python train.py --n_layer=16 --d_model=384 --n_head=6 --n_kv_head=1 --head_dim=64 --d_mlp=1536 --vocab_size=2048 --activation="squared_relu" --norm="layernorm" --norm_place="pre" --norm_eps=1e-06 --positions="rope" --rope_base=34300.0 --rope_fraction=0.5 --qk_norm=false --attn_scale=0.125 --bias="none" --tie_embeddings=false --parallel_block=false --init="uniform" --init_std_qkv=0.0357 --init_std_o=0.00631 --init_std_up=0.0357 --init_std_down=0.00316 --optimizer="soap_variant" --lr=0.00332 --lr_mult_up=1.18 --beta1=0.95 --beta2=0.99 --lr_head=0.00694 --grad_clip=0.5 --warmup_steps=200 --schedule="wsd" --decay_fraction=0.362 --decay_shape="linear" --final_lr_fraction=0.1 --batch_tokens=262144 --seq_len=256 --doc_mask=true --train_tokens=831300000 --steps=3172 --dataset="wikipedia_en"
Each number is 128 + 32 x the weight over its row's rms, rounded and kept within 0 to 255. Layers, rows and columns count from 0. Numbers have three digits each. The size before them is the row's rms in percent of the matrix's.

# up: layer 13 MLP up, 1536x384, rms 0.128, rows 1056-1235, columns 288-319
# down: layer 13 MLP down (transposed), 1536x384, rms 0.11, rows 1056-1235, columns 288-319
up1056 100:100159116076160213144159179081095151191111161169142177164172116140131177139153183101140147077079
down1056 104:108147111147129133089137137059107091076090128150127120190117115170145125158122143120136107092089
up1057 102:140149162172120134154087133146107124068149110086134111130056095078126119160124194080162110118118
down1057 101:143111140122130133134129101137091147156182108170109128197113103163111130149104117147156092135128
up1058 103:116114074166130114148114093172121100127146149109104159150163135136166063115144085192148161114124
down1058 104:131106171199148115120089017142127119141144143134105157123131059101163175146100087108138115093114
up1059 106:144105158131132153124119086152094153150127100103157146165078102069135160113086170200155095126163
down1059 103:096167121171138117091158115125081136150119128125169092180122129134122121155168140131161136196131
up1060 103:119151138123064135128122030118112153089108116129184153067153120176144176149098126125103132135074
down1060 105:132140142139142143139023126143188130093086078090088097074143103146123146123136141124114128058100
up1061 104:161133163121159127124144129176105093080127123115103092084090089085119113122121142111150129069163
down1061 102:107109155110163150129173116105095149077102169198164139143130178141115131064145140067199027117146
up1062 097:130210131104090098098125145169119168131124156132084109135088157076168145112085118170078130111080
down1062 100:151103092040081168133095145109128137154147135103160093096055105174128128151049103112198085117134
up1063 095:165081136140115098136070120116171150140152135119129158122056121110100124074163102203167108075168
down1063 093:133133113150140159119046174152163162087172131077086135107104148142109105130175134140126081075133
up1064 096:088085162120162064219145180087147164148097173127160105108130120111078147055069130136088135122087
down1064 096:095077169185179113110181136147104119143155094133155136144099117116180143156140116161135153147140
up1065 103:087154102056128145039176120184156096131096128089143116133195108092100085143159164120103166135102
down1065 106:151163133170102117078115201086143069158129131127152116069125159054124099082133080145100113165106
up1066 088:153106207155116131110106106160106125146160133111109159051170103081149132137129130096132142070114
down1066 098:113062111149140134108106131101130152115137126098080121098076158099000128152136126124096183122121
up1067 097:111120156166106143179178165129120123131139140116112177148118140118069096195122127129122108128109
down1067 101:125095107121141132122128169066127123098174120102125200084115151135103142056103160138152126167101
up1068 100:130134110090175128137084102107132148136085144205097020028148119114031140202151170114139147147178
down1068 098:141113149052140153148155106103104101144077162101149145132126155102129170111140207135084111152111
up1069 095:155111082117145167151140116113193145137148131113143122166156161095144119150113093118143165133186
down1069 105:077152153128142126116083157190135120189106110107129107125138131178044171165199082120120122091132
up1070 100:139115125155104103114166149067133127076076077138097103112144110115130149127100097138121099093109
down1070 106:138185145124128162058139095108129159117119175174172175175149126162134137096089162191157151066125
up1071 100:075133135142041175122108139078122166162093161135134134112147117117122124115130125193108149130115
down1071 103:174180088125072135159186159135113153159164172177040120107121089073104176144079152113141113131123
up1072 100:094116108152128123130156157063119112177143082177178136122118146154148137106121115085071166079165
down1072 110:124131120130155175193146130138143150160096157137157104119124077107158055095126095169155142157198
up1073 097:134119071207144107172148127130154077134148160102067106174146102158094085127131172107137111092126
down1073 095:191160116101198136069142117117152138090169144139110138083129128091114080164180168161107142050108
up1074 104:116178136103161098132121078098089119147065103128105098208119114125135117122116116162226109120128
down1074 106:098121153092132116160160103071147088121138144109162103138168131141206103091126119108175174149118
up1075 102:119182112127117163108132168081092134103107146165137123155140102100157140139143107129082126142068
down1075 104:076123127100093214151111136090130138124116142140064058070132095169172177096169189155141127129143
up1076 100:130100124198101056132156109164072106184142154155126083089139120125108102137110107151174131087135
down1076 103:120158120050154081134197105181153170112144133160076155152126139135122138136087178085123082106071
up1077 098:144083113123097073193093185069143115120124106144143089172109138136189103072111117127127123102085
down1077 099:062120141078142075108070171169137146113183142169040145125206131115125109172094098128157166130137
up1078 105:080128166144142060140141120126174112114126120118180153118209128186092185081165096148101163103133
down1078 102:121115156177165167067122095184110082125095132131101090115110176126125159093114154063115157123120
up1079 101:153107047128149094133135079092169130152095096133075135091133145101129077143157081167147137118126
down1079 104:096126126041142097100108180136128116121089112093113171116136192083128202151139111158128128129128
up1080 100:164180136125098093142134142118139061104117101083141136116146140134125123138083154131078115170109
down1080 095:144099152111143153171103124122117101121065177099080126174126123114151144224132155142141150126178
up1081 100:128080144102166121165177094161096169113168137116175142148122161173156123147161120172131074146087
down1081 095:134181126106110155159157108077130059123150155121148106145161182130129133100057136114125116118124
up1082 094:091119098113142099151140159128153084058160078097142122144080160125107113109141145125176105137056
down1082 100:184063099089104133134130149098125155130112159179196136108149106110140142131106114095139122114141
up1083 110:145152113120141102163130126090140152091121171133159174083112139094131086117121089127096138115170
down1083 087:209109089101132118094094111131117110112138088133089098134097078114141133099197133129130101111144
up1084 102:124116097145101172192097127166152137112049098117100119141141108130094052125204194136087171126118
down1084 102:128146122136131139206156135117161072119138111141132136097074092203154143104133196130101074123088
up1085 095:150105129116108076113105119107119083126124100124131143156172067186142102144105087133092179135121
down1085 100:088141140164122161107151128096166172139117113160148107094164152075119035141096108053128144127058
up1086 096:148149145182200184089110176106081096185156126133160118109176127130108098198181076109091118090143
down1086 093:148041124094119124176116135108126080182171177168153112121126156148056107163151092130150147169092
up1087 097:156071136164171080105131167122074138143145142122125155123088174149140093090131135194092130102163
down1087 105:133139139086125064155165115105212140113081142096163152145151146134140111113114142113128088109140
up1088 106:127140130146133090157136075152137113175145127155182124105131163116122152162131147143163110067122
down1088 106:108111125135123173144098132092106112108154085105126090165149133103152133144127102114107087113103
up1089 100:139113119150173103139098104125095120157243160140094118100091133063130099137179152126125100153155
down1089 098:156118121128133136110151119109160128081113106107136129093090095133059147109123090114178151146146
up1090 100:067123092169141121164072134079115113109083094129096128194094114138108146109151075146161145148145
down1090 097:141153165103171076105125168124136139136147149146184161126100099063122120108180123217160108164150
up1091 107:090208122089222149142122138106152073102158123149127145124129125132122143160107108126082181106103
down1091 102:128135133112177036136150134115152224167158149147125135179159117118141152140130088175195136137115
up1092 096:099150121144080102109138156132166104175122183149176118111152135148135179093153164135082148119136
down1092 102:138144115189090139088108167098157102084230102166170084165178190100141122138130146155172081177146
up1093 106:124188070134160122056125118112101074145112056129088140137173124079118170142137142098175114088085
down1093 108:146111148150106132088162123118173175087068146167101192144132141075095103123156138057151096128108
up1094 100:118144105153095112147091122152120091148212100095115124166079156205138108126121160136110093132127
down1094 103:130114045126108124143134110141088128117184143114097172164105068091166100111195189141149078109109
up1095 106:096118087150150118109145133097146157106170118094090099082144104108101179132121096129149129192123
down1095 102:138157100150041110090220113108121160188162121153115149104097141146152110105122165123131148130140
up1096 100:099122127135080090124123162147141106106131089143112097100188174146127202136169127177134108107128
down1096 101:093119126124141068120173160129105121115153170134181102137149156099152094182139154094120141085168
up1097 100:133106090141169125157138137126159152120122168119143119091118117074086135092092147155101153123107
down1097 100:079149121141092154140113117153130095096139085197147126086116105093131172189128133121119164123118
up1098 108:136103179164110091107151128108110124130110102093125170106152138124117107093221164106120146135179
down1098 105:140145119144170114098143171141074135095136072135198130166169133199148038135114140096094136080134
up1099 105:098149135110215156121125176133112140146199125145101177130105142075097126133128064063151122133157
down1099 101:115160140162109182106094098131104115162124100110123104133122159146151152106078132157159148150140
up1100 098:117090135090149105134135127110125122171142165138171184147093103137084094108161075119147110190117
down1100 100:120136130096151103063121096238113100136139133203128109091066146089069115134131106108110120113173
up1101 100:133120145139120112109135052125118110146150130118102177157178113129125102119153146101139144084128
down1101 105:117163125180190194108128070142102076132105122124175161104124142180121127127165108094054125113107
up1102 102:118121145133200087138128169087191085081109143081117125151130110148093124139158133107152149126146
down1102 099:069119112155130115087105125125108115162099095121085099089213135126136102161155098143089148149097
up1103 094:092055146141102108124062152137151129154132071132144129108062139138130081116119181069115108057124
down1103 097:106088135100135139133176152104133101143188125126101052096139087145144106133153167097097143206132
up1104 097:154159162148124158086083110113195149087105114189137128089133120168154105084125148201119119136164
down1104 096:194108112117138078137128137021148095103151156153097092097124165146096127126148149090138199176115
up1105 102:097128099114120048147113105128133118125124155109153134065172132093116115140109133118138138100171
down1105 098:107178074170161138089098165153145087135105123128132107074107094085142101078066105109086107115148
up1106 099:110103121132105136121138095142115076083097088219186149098143139161092139066226186111187095131122
down1106 099:144217150132129135130106101115126072122105117053085137095103157161083129191106125160116128148102
up1107 110:095115165080142129156133112173117057078107137098061155135127184123146073108150117096103136123184
down1107 100:106163085107160070149122134070183165160134140144139097078126143072144140146115126110155093220054
up1108 100:121087166118179149108110119196167142155106087138089221044120152108120126078178076140126128139161
down1108 101:168111099158116180078128082110118104105109119114074104145128054152124120211161137104112084090163
up1109 107:153053154084174152094206106122125110126164105176120105086123151116109119144156176098113150074129
down1109 088:157108074104130085156129166135120183159184186082118121155112104181129139153137107159162100148081
up1110 105:116136111128100148085068136132120182095144187188177106132165111137150181099150102098093161121157
down1110 104:133113173081092205101181111212044098145118100118129171143127107134163152126168129144168164109120
up1111 104:169117140099162167143158083097083092152095087179163100108073186165109075089113095141112127099100
down1111 110:069083042083122117113151159108094091140133172102126159140142104119109152107134136154155137106130
up1112 096:106122120093115137154121177087165111129165148096088123146106181137169169114155110138082149094105
down1112 098:167112125126065119138199079106188194102129162129120128118169142123134169129132159119112156096175
up1113 094:111107097107159097119103098080151122079127164086131142155136068127095110144153082124128132132130
down1113 092:133137182098187154159068173146112188134140144127155116170136147066129121116118145122138111131079
up1114 097:150099092176132114213144149174095132185080085188113133136146111106170152093174082165131201135132
down1114 098:141127130118173132120169148173091109092099132091112057150122112118129115121120156094070144112109
up1115 098:156125207097109092194099126075193135207063105109147082139104100079121087130141074155087150109143
down1115 096:149086099190115098117124127149109132135116174159150171072131135096106117097156114136108130193140
up1116 102:099126123096148113084183081137152103139077128097070134129191121150097165183131165191182126149142
down1116 103:093140118130166177153118121092093113129105085138131110098124142105147128087100126106185137119154
up1117 102:104092092139194103122146089146094152054135147110109052137153123118146144120110138134096171099169
down1117 096:075082222135143174162147097129116150138089131073119146121182166093082179146145122166153097183143
up1118 107:173140121135123089168049109153122165148139114110141145143113165114125106124131164181130121098089
down1118 104:118163088134114178173102108176142118118125146064172149128141080126099134154102169145143099079174
up1119 094:133097116118104132156129062097145144177140162121145194171147092105124143173161095121114180123158
down1119 099:124089131116107150137157098160190113060163139098075107157070177146133135113088139081124081074157
up1120 100:076131140152164174130142104123046133106070030068095129124203123148030106106091137161108143128089
down1120 098:143068138136139158109126149174101117093098116111130109153097085113126031183128119112121142127147
up1121 100:090134129074132132125174135104106101159128117136129136193154122108105150119157105039183102103160
down1121 105:057164113115118083124096129103086101131085162116139117239136123141104127154141115158115095111125
up1122 101:082158138172164165116096128157145104069177137112146125104162168100086129152131213098144048098109
down1122 102:093073107163127135160116092113175102127128103170096117094111109140088105154085096117120129174143
up1123 096:109119186112119131109119142142135088103145167173146189113104158159112142167086147160154069090168
down1123 096:080113106123098175183146099160120160154073148127134120134109099106147162186121124162118182151129
up1124 101:085105068063108095160200173124124081123089156130110151160143066194089079161107074132087093083145
down1124 098:135063132136134162121150080092122168127119083203123132125118158167106202103144067104082109092093
up1125 094:154164154133129132090152198175197131063104144142130136081119157119121095161147139144095124102116
down1125 098:164089082118112150140188090136160110104123126142111116213176131091121152105090145107140190097124
up1126 096:110145123103063099112197142096108161104119161112148118105197137170130095145158148138127148138123
down1126 096:117206205119122111146064112132140124182154124121162097163191141101068171129166117140083127173084
up1127 096:120158096177157145161141164108084112141128132145188150096109135146062138202153117157089178116071
down1127 100:094182081139094139135134134120160110092117159101128181125106081174103122114148159142121152029073
up1128 109:073106145126117174095141172166097104089142160147111104113104076140089112148168138156160115143115
down1128 102:082099132090072143122184096126098111150159132114113114149159063148092112087183088154134067096115
up1129 098:152148136128176140105094185133161141172153113142158134142130162127091120065151153142145179176109
down1129 101:106160143157148116086113166075070159158142056150132163122088134183121141071123108156118139152101
up1130 089:136124130127107153119096126105085114092192145166185160120089115166169122115163103099175137156140
down1130 097:221144131128083097117086148150157112143139103109087070139175082097049129114165084109085099094169
up1131 094:087149100132169119083160126111148145130164166167067157073118129137133145145162110165142153117111
down1131 098:159150094071157079133144133148130212153111178171130208154065103113143137106141148142085138147122
up1132 095:106145168141158136165112172165158110171134129088151089078159184111105166087109167112149094131130
down1132 096:106153139206146199153075144067115142124186137135106183149121131123156118111152155122095136077147
up1133 102:107175135152131141138142135128154081077185110223157161157127171115106111085120170125098118136104
down1133 105:157089146116123131120142126125152090139119115121169145127141136125076084090150089139125121156098
up1134 101:158153113106127149183110154142142129190084137124161112175125159217109144147146137157140149134108
down1134 100:097107168116144100080128184133105147092162130086143203163092147122154081031142087140104163134089
up1135 098:158082122158101140138124137096164149156109063141161172105154150128125109125133107142138116072127
down1135 099:157101152077147140135149131098112133096118133129169165139144109117135075179109139134108118090123
up1136 098:111122082115160106123109111173170114127179126149144151118131152096163170148095146116146121159096
down1136 101:106087089129165191105146115147106117079155125095139081115119117147180148171154094165084127081090
up1137 101:114184189169172102130162167145113130184125115118123138078125190134123149145156160139175144064144
down1137 100:162205124150128170155129162150143084191111146082158147104142146143109101126123115206061135158114
up1138 104:156119123112136139067185104178104157099156099167169131189102134114194150115089102146105155123123
down1138 106:085160070124080095204138112146105153159177068130107143134092101101150110117112107128122125105139
up1139 092:138115129154133121117106120113128124087057162112149103117127081099124144098075138175153111072135
down1139 098:168158070080085104108095126107162123115078151132100073135172161175097109109143132175145101108118
up1140 097:149129138118176096072109182091086077133134144115196138176137115102155140125110103091163136098126
down1140 098:143130125177128094065122172127098127165068092128154130055139114089059109175156054160117138128113
up1141 103:117121138118135126145113039138053125103175120093080123091183120159139143104132136143128150122096
down1141 103:178125096137091102131137137119132169093155076052175168099075143204182118180154144094117121159176
up1142 099:123104148081134159113086101193127108097115065159070075166110159154123184095176107100151123068119
down1142 099:105137129217113162162150160137151122068151075123125109107123097128166123118103157153126067123169
up1143 095:146174144159132084095147114129189147145162101118147094066149135096125109081135156110094151090111
down1143 099:151159099071112182099135163107143131104128133121161170170154145168130132109122135149104126176164
up1144 100:116150104157102149145179162128139142126116115092082188153118136129097073076112154146146148077135
down1144 104:071095125162138128079138128101136149140140143073130188113124139133172156130112161071104095094141
up1145 094:122149145147120144124133184127131100159153156137136072151067113164124157136108087107090138171175
down1145 091:136111146142099127113157175103090125096110135120092092091131123149068071094140130158122116106116
up1146 103:141134161128085040128138135078069090151120134187146089091106171125143144114104133183128116110150
down1146 100:129093087104088136195085093098149124111138072179110129130088153114124143101120113105134115087186
up1147 095:138154106049163082100161151122129171148120146096166137139130145117091118200108147138116129141129
down1147 106:183154148139096166112143198150136113097153175082117156173180116137187135162080145149123123192130
up1148 106:147151117113092124120056130154131136131103158120207129141117108100080183087152145195074132112135
down1148 105:110153115167143137122138157150163102138125102154130110112103120107192082105145132146169172178175
up1149 103:135140104113163122146138060130095140155147115151085112097090190188079096141149105177096150130163
down1149 100:125181085103135129146213108133141085107140147153099125167150126130130200130186121167175081094158
up1150 105:126061099121101176114091095159149160147123128100165158076093107109101178112090118134131107170090
down1150 104:184116139112202136116042160072132103101108133092094135156111146126169159120095159097136119146079
up1151 094:138104133114096131142175087103210117131129102151154184116100094142137104129171157130098149142103
down1151 085:179134114150108157101107147136128143110144133141167104125185127149143139153154137143143113102133
up1152 097:159159167091145160156119144164153070134139152092168146135120113127084112117117086181185152133127
down1152 102:121145129092082125131112166140127175105125199160145215150144136091076146150140163166172078178156
up1153 099:089107118132079177176043113092160131153108105145169185103096091099117074162170154124138144139155
down1153 097:093116145123159151129060106147129160117172112111162125142134143149083160188115157145132147095128
up1154 104:097088130158106114162149163143069021166084133122181111154099087176104112110198109132170178113111
down1154 097:179108109114151125116087157128099052124183182122184137103162159117127110125142141112125189162130
up1155 104:111148107106112162159148096138152131156131117172120136105100127119146147130117073182101104099097
down1155 095:206134097136195142123092099145109115082126102141120110088103109143059090139065130131137101143171
up1156 096:124122120101142088098098149150201155158089132160131116116108105172111159076164141104125184074108
down1156 097:159142190125085116118055175115143152070090169144131159180138068120142120144133073182169146123132
up1157 102:126161136126152190112107143127170124114085131108110161130083086113076132107201140153079137151081
down1157 102:251099107041104138127143093170105130129117188160096139114141124115067161146194119095130066095131
up1158 095:157126057096117123172182110170077146176064061121170117099134110170128035139124103122137142104137
down1158 099:084144169154127093166129120076202191083114125124134085192147078157140070074089076093136153110143
up1159 100:121155135117087123069098128183080112110083175113082158155072145189121161167121180163106139147120
down1159 103:131128125154153152095155195155122066161096100177068104120127134153165103126111058109096192103157
up1160 099:081107134083151161147115062167145126129129158168102104118151150116106171105117183135146160151092
down1160 104:127106076050128129123089140125195106123091157123153118148133130151117127104123126145117104093167
up1161 096:108100127110139179088121146128059096124142081133138172127113083124120089138097081159130184099146
down1161 099:049156126126143118182148132142102076143154136121110117178113071119135136157131119115150141132171
up1162 095:122159096137144149118167120144057071132131129154087090111147185106071083144144124129109080117167
down1162 101:092140110150140152121119102156179115097169121196138097115187122124104125173141218097117142135109
up1163 102:126119108156127138086123101110154125126128160146159070107191125146139093177152169100146127101086
down1163 095:150131156118115114115140142150167152182138145138167088110107146111123148138141101120124119124075
up1164 097:153216159101149129102166125138113136107121176123093128043135200139076093119142126203129098121188
down1164 099:158106125100084149129131029095132089134151137087086155085130135149104116023064132165110130106130
up1165 102:111128175124098101125132105121110139138217148130152125117149182133107128124135121099094149159110
down1165 103:141131115154066171128169115136135203109122121170124174158131107115135087092142127079161193063173
up1166 101:160149123129157115078123107121082134150177102161115179129139103150075116155145140124161124107118
down1166 097:209118142118094080132132146129116146098101167159138089140128128108152145127107165149130059146117
up1167 103:180142173116111117091087104164146090169167072170082150047137155133121162140109136171083127124120
down1167 103:158090173111157116064108163143065099107114091081116146093034185147175134161070084117140128155092
up1168 092:165124155114127157115163131072123156093113144159186122158150102150130182134108096096142192104186
down1168 088:148136102170172090139082105162150161121142139144133174125129152105133122129117131120107063100108
up1169 105:057157115125188106098074100139088114138160087189133158163085081173120201113158151110090156101107
down1169 101:115186090110164113153209153104145089100087110104166114168095160138157131150172105124118154092140
up1170 101:099115180139099113069096108187079117113087174109103132176113100133157166155099159084099135126120
down1170 107:150159131158082105129095154125170123132069110193162104151132130086093158137089126173112131117166
up1171 098:130117137123094108122127137113144154102123167152123098229085126146088146083112082141131171157114
down1171 104:115146117178105205099147078079074150107110135112121132150151088127084120077112163076132158152120
up1172 122:151132161145187145103171100137107159190180113108150117105116077126092148139167155138140103079135
down1172 124:034090129172074129139166167139132103135079127120132169164138150141124110118045141106160135110151
up1173 096:124137136098151133157163115142111213142166115137104154075136177102190147130140185154148189048095
down1173 100:153133101076118151113157159109165099149109161180192101101155082070053173132123142184168130141081
up1174 102:139158164099170141125097052110108112126085176119166070156183106086100119151131124109139104100185
down1174 099:150114090095127133134077177108189144106110152121188176163151146182145093114117130141103158188112
up1175 110:161122175189139132156120048065083157153129139142154117102138193119142098152134133098121153145099
down1175 102:172146063117140111096087142139121119147134147110166170154149113122108172064113154172087121172070
up1176 100:068178091124140082205100120097128120143051141092117178105118120154143176077130168124091140107147
down1176 102:121168134163079091081139106156118209067152086132148170128160106119073107186118077186152098133173
up1177 100:069173125116164170139137172195165084144154186133185117118131147108091095118147118131148151117143
down1177 097:119136112131106096154082045149101129190094174149133120088142120141128160129040157166164133142090
up1178 097:119108173126158161186193120173101104163081141162144169078103141065212121071140123151138175157154
down1178 094:142144155098118152124045116097181137149119118178156142111128153107134144092041116177127104154094
up1179 101:109130124103122166120153086105097084142165114135204153129151127176112164122117080096078153091119
down1179 103:123104100138199127175172134115110133083125121145063152110167133159180114074089152110131127118094
up1180 103:129083106087106171126108077145088111141122144121101092166075131105125164127118122175094178126077
down1180 099:158110152110113073143186087157090113134171203168145080144142115116179080083103121121145111147153
up1181 107:170104128105122131142135093134079097123155049162116150054119116144101132096108145116149132152097
down1181 114:148146111126121133148158183163099139092102173134077112119152120165106164134177153183111167168174
up1182 102:137178127165098146140093101150127109104112122087131175159170113127143078058142148155114103132138
down1182 108:186182140127117105088088096152096149108128171077191129082134114114144107181119154132064159084162
up1183 103:064191142133160128195136066136146156105152135150155161117105106152131124141141110173102104180130
down1183 106:111145081127191158125134164105097154060103112132146122107115125140130133096142168127120131157155
up1184 109:132105121172153091150067095082134152094131125171137167089084092139128152152136065134162108084152
down1184 105:063113133119134144108171155111155130139133129104133195165107132157102118109082042145159099077139
up1185 106:085108207126125125087161123148151174116171133081092126107114130176146134174119056156082073120122
down1185 100:117078174071128161130157173109145147105089130095094156152093118156138101107104121150121114116117
up1186 107:083154130132143107151174123123121100160141114136180169161109102043119119094085168093145117165146
down1186 104:103099119085092133138155112092123147116121152111181059129119147092090185173103105111206135148095
up1187 103:133091159117132072108127106125117113101099141140098122147091143138144151131100092112097125093099
down1187 102:129114116074127157139135053099107089119082118146112105115056124138128055137054102191132079119091
up1188 090:132129136041188144092134177172110159085137133180130158135123177171171100111153066133134112157118
down1188 101:083100159017093127172255152130123085095135150061168117115112119089105073163151098165159156141092
up1189 099:118179135072115078140143129109153060094083078095129113146162079086160119079138134094124184138139
down1189 097:144111122092097139148141166115150108129127156116110163082115154064194093094095092118120085117204
up1190 106:114131136091167087160130133060119113108151138083106138158112101143140154082155145159103106157110
down1190 106:172194168075130162138190084154090154132114097134089113139155115116191128102126143113191110114115
up1191 100:124162116124152116160110164127118141165189171148066064123119138111133168123169088127094116059137
down1191 092:190174091197136145123172216128118134119086140150133114145150128074136128151083117075083128139195
up1192 093:109153135200187124149135109087119069144128137114140151116099167148144089138082095116153158098139
down1192 095:128192136151136058134085121131167123083108185160118158171085118107166143139175093137133129120100
up1193 099:119186156190052142131161184088094148108068083144141127123097143156117161177140123202083131128108
down1193 097:072139128086109134165120160105128121128101132096171093107131142144057103125136175149124124161136
up1194 101:135139136155137051149142144157171100162101202123114165144143145105100089084151177071121118076154
down1194 101:075166118106122135168134140107113129081165064175151168175125123124145134083106105100086140142105
up1195 093:171183099161157121155132143110133113148157144174109101111133141141147146159118130072119170072132
down1195 096:108103066197079140137066110082076162116068150093146111125151142105160112065141144172139136173139
up1196 101:087126172089139125237096136073129139155121129125141125114165127164152082200129123082090128096131
down1196 099:172141123155163125128090090111176073149178155087200095093091129106129160131163129149097157206088
up1197 097:133172151149136141146129102156101115095074132147133124086136138078156121163111079139180159135135
down1197 103:108136092099159120181100150166167119190080103151137144108108142123078135103080157198152137128108
up1198 102:123064201098135132159103126138052127116141185067076171101094164170155125144121138121103108139086
down1198 103:152129155132116135128123146139072190120149079117153129157124166163144088118083152149061200044196
up1199 098:137146180143135225134112149082137105172191117202202120113120137105083112120128205115127096151079
down1199 103:102146117136103096189129138097236139161177156159115119133066189145148137121114129145141060042084
up1200 105:136162120181117124170156112176123113145125087074157167221134141129143083039116144103150128135135
down1200 109:073114168140108121172188163190166150202099132102113078094119112080151101104083079101094173170113
up1201 100:116139144069114085136129109158097116197097139144185138127165171140133108083119097168146141062184
down1201 102:135100150075122160075124150089121094153167116144101126116131107095121113083140096175138144137137
up1202 106:141129051106116147125080130153138130079100131126125135132108143165064125151139099031137070137103
down1202 106:164112199123143140182137129067158107122061109134139175176128160106091125149086086148167180173107
up1203 106:122114119144090168146148129138165165152072135124195136124138143078151135136159136188169140089166
down1203 100:087102144143196141149109176136097097138139122104105145103157147124162078133093102157127170119157
up1204 104:182104135071150060136193127123143150151141154173147157111155106098165103079150088069203104159116
down1204 103:120105138115167142072164098029135111135088107138120115089093186143109177035157158112133104108126
up1205 101:111166064143063093132118139158085136081138181186169111107118088152111094132138149064151184095143
down1205 100:135115118171066114112087150153183056132131120163079157095111121136139166153163121112103176126087
up1206 106:141109078072094102114139136130181159132107086129113124074020106060090158157138094095083104137054
down1206 108:093111132048117142137166139077110126109104122077137169097134172166072120175142084095109134159104
up1207 098:179142181100158121122147075138113097142173130120118094122154144160109162147134134157123136122126
down1207 105:141114154110143136089160156136087142181102134112156131123049142128103159145109127113124104168128
up1208 099:135087098118201122102123099111151076183093191103169142105111097073112150127148045122152184126097
down1208 097:113083107137145125086074189085157160157089129102179104106088146145155136139084114180107200139095
up1209 101:155153093145140049093147129100126076103100112135090160090140071147082178138152114180133114106208
down1209 104:112198116112155148094118126161167133121136140226079125109105121099136134117158131136133084050063
up1210 101:104174096112114152144086151103156106177084144128173150120096150096177150142116082148132143122114
down1210 080:158105101195120112089128120150102212151080091130108111103104140127131101109083168107180172164143
up1211 103:082153086124080086098176131168199138095133140237163101120173145171140117079147114124111134126127
down1211 105:193097167128145074100087109099069125083084151150133136069156140105135116118107110157099152045156
up1212 106:102149118062124123094141084139109095152126165213143161123132101162135169158148085115135161122050
down1212 095:178088137115106157140044137161127112158160076097152220168051086153173092134111162169098110137115
up1213 095:117137131094159152166081169052147125117109209149131106175148139125134193097155088107060169095138
down1213 097:148136113145155099165127118145132160105148129093170069112155117123123080130150136137170076123130
up1214 104:157129160159126094097135109100156153104119073075115102130080132136120123066060180168194083149114
down1214 102:178103123134102146114132170155082114149130139095141189121112134077151081169134150133150158094114
up1215 113:138106117126113122159108121120173150114143185088125143105144109105131057159150079193087099117145
down1215 084:149119087151095143145051136092166132103158121137119080134170124138157085121131178116108067091130
up1216 097:082149113116138140151077163217075070153133118116142148133161183130128130104152101112075087114112
down1216 104:025116092207150080148125111137107107121135096091075119134207093115117112119091176148144114069099
up1217 099:094149091151163131170164171161092134146185121104147141133168158158079134097112136131128185084116
down1217 098:084128137136085134137103152200171089133085132146134117159098167078123133122121121126140140125151
up1218 098:119110197124103132138086182178148072123100159116128126105129088141131127170146136096120139096176
down1218 101:171062116174075141143141136067166131128166104065117156140149102144089115058112110119116104114123
up1219 103:101121173160123115105109123169071138084126125125135159160144112195073162153075153144193106094113
down1219 106:075118183076075173134155151122105213112098122199103092135131062136148128116144105188088069154120
up1220 095:113167104124145138098178139173079169107186175132121079159085127161174193127156083151115125147128
down1220 099:083128179088115109165099099101130068099121094135106165128141143151158180144163124108130136116133
up1221 094:092068113192165204094117147153177138075156124171093141143128123110188114093121145191145164111112
down1221 101:141127175120120108148122092129139115143132153113131129075183182106045104123116103141165112123088
up1222 101:096062176146086133161119174110113108150159126112182118101157168122101142049109061129112159107102
down1222 102:088136146122094180159135168095108152083085094136114115159114119149161149146148041162150097134153
up1223 103:159126133142145143115194193146069105154114095074171110124128173099119146130096138151120166085133
down1223 102:173134089106182126136116141113092177151151089154134125124123139152183078130196130063155048151147
up1224 102:114163174110150117131097135130117152161119125150124133131095106120117158131165176147084163126130
down1224 102:139141139208129144083125185176078110102083157089091130157104070110136128179087132144190076165157
up1225 098:139051139127138169192050130142178151136158106112141064148126070141118127054156137102118147186134
down1225 098:116179153110144094115027132125108195151139133109056106082112124151076095212124058145146218098095
up1226 102:078138155122114161139121089135113174118135122172118142107154166131178146109162129195184155101156
down1226 095:112118139112127099158162089138119137152110092082201160170095109119094149068130133144111139141125
up1227 093:132123170167096141099101173095154144179082123096129174127108181115184122179152113130097127164154
down1227 094:083162163131111128171197131106122136164055123183114136115137150098093104107096125160140082111041
up1228 099:160072190113185134132133100191055159128112114128104196107144075154145164173096106154136154089110
down1228 103:143135136132120103116105143185132105077105152131100095115107174116168107161157169189112135104103
up1229 099:099108103180115143156051124201112119159106092146134121154162066181131170119072106117180133125042
down1229 103:092131150156077122123141152114115131102183143103109122111131090135143218130147094145149158121134
up1230 098:130198110098124124133202090168135166144104208115126082143153173074102132171072099162127127072156
down1230 096:162155134108112094145153169179164125118130124103157142078101109124102170080133162141067189136131
up1231 099:104085098112109106150132085096174048133137114136069154121161104156145124085122117092112126112144
down1231 099:106124049116140158104084135144068146138153103173096063174104136121163117122204164203131150131106
up1232 095:121145191137172140101149143120118118187131125168107128117076110143130125092175127117151119142122
down1232 098:162077138061201145147102079109043099089167101134184141170102103172159102134158119104181126170169
up1233 103:124097120151142125161151208139141086121143073058143132088144154145100142166127130108127098072153
down1233 105:122126173164131142127125164149184098130138096170132190142104149101167177161099158138193147113145
up1234 097:090142059121180105140047147139183157139164098157105121072162130135157046135139095122162110107119
down1234 100:121111085154120104184168112086086152101125161129133171138109183216059114149139133160077124171103
up1235 102:100174138133095079204155151137178124094150130160122117082116117108129131106112166158095122146138
down1235 101:130116102118124113132149159123115090155101143119117127165158146141114100114100133108130175116045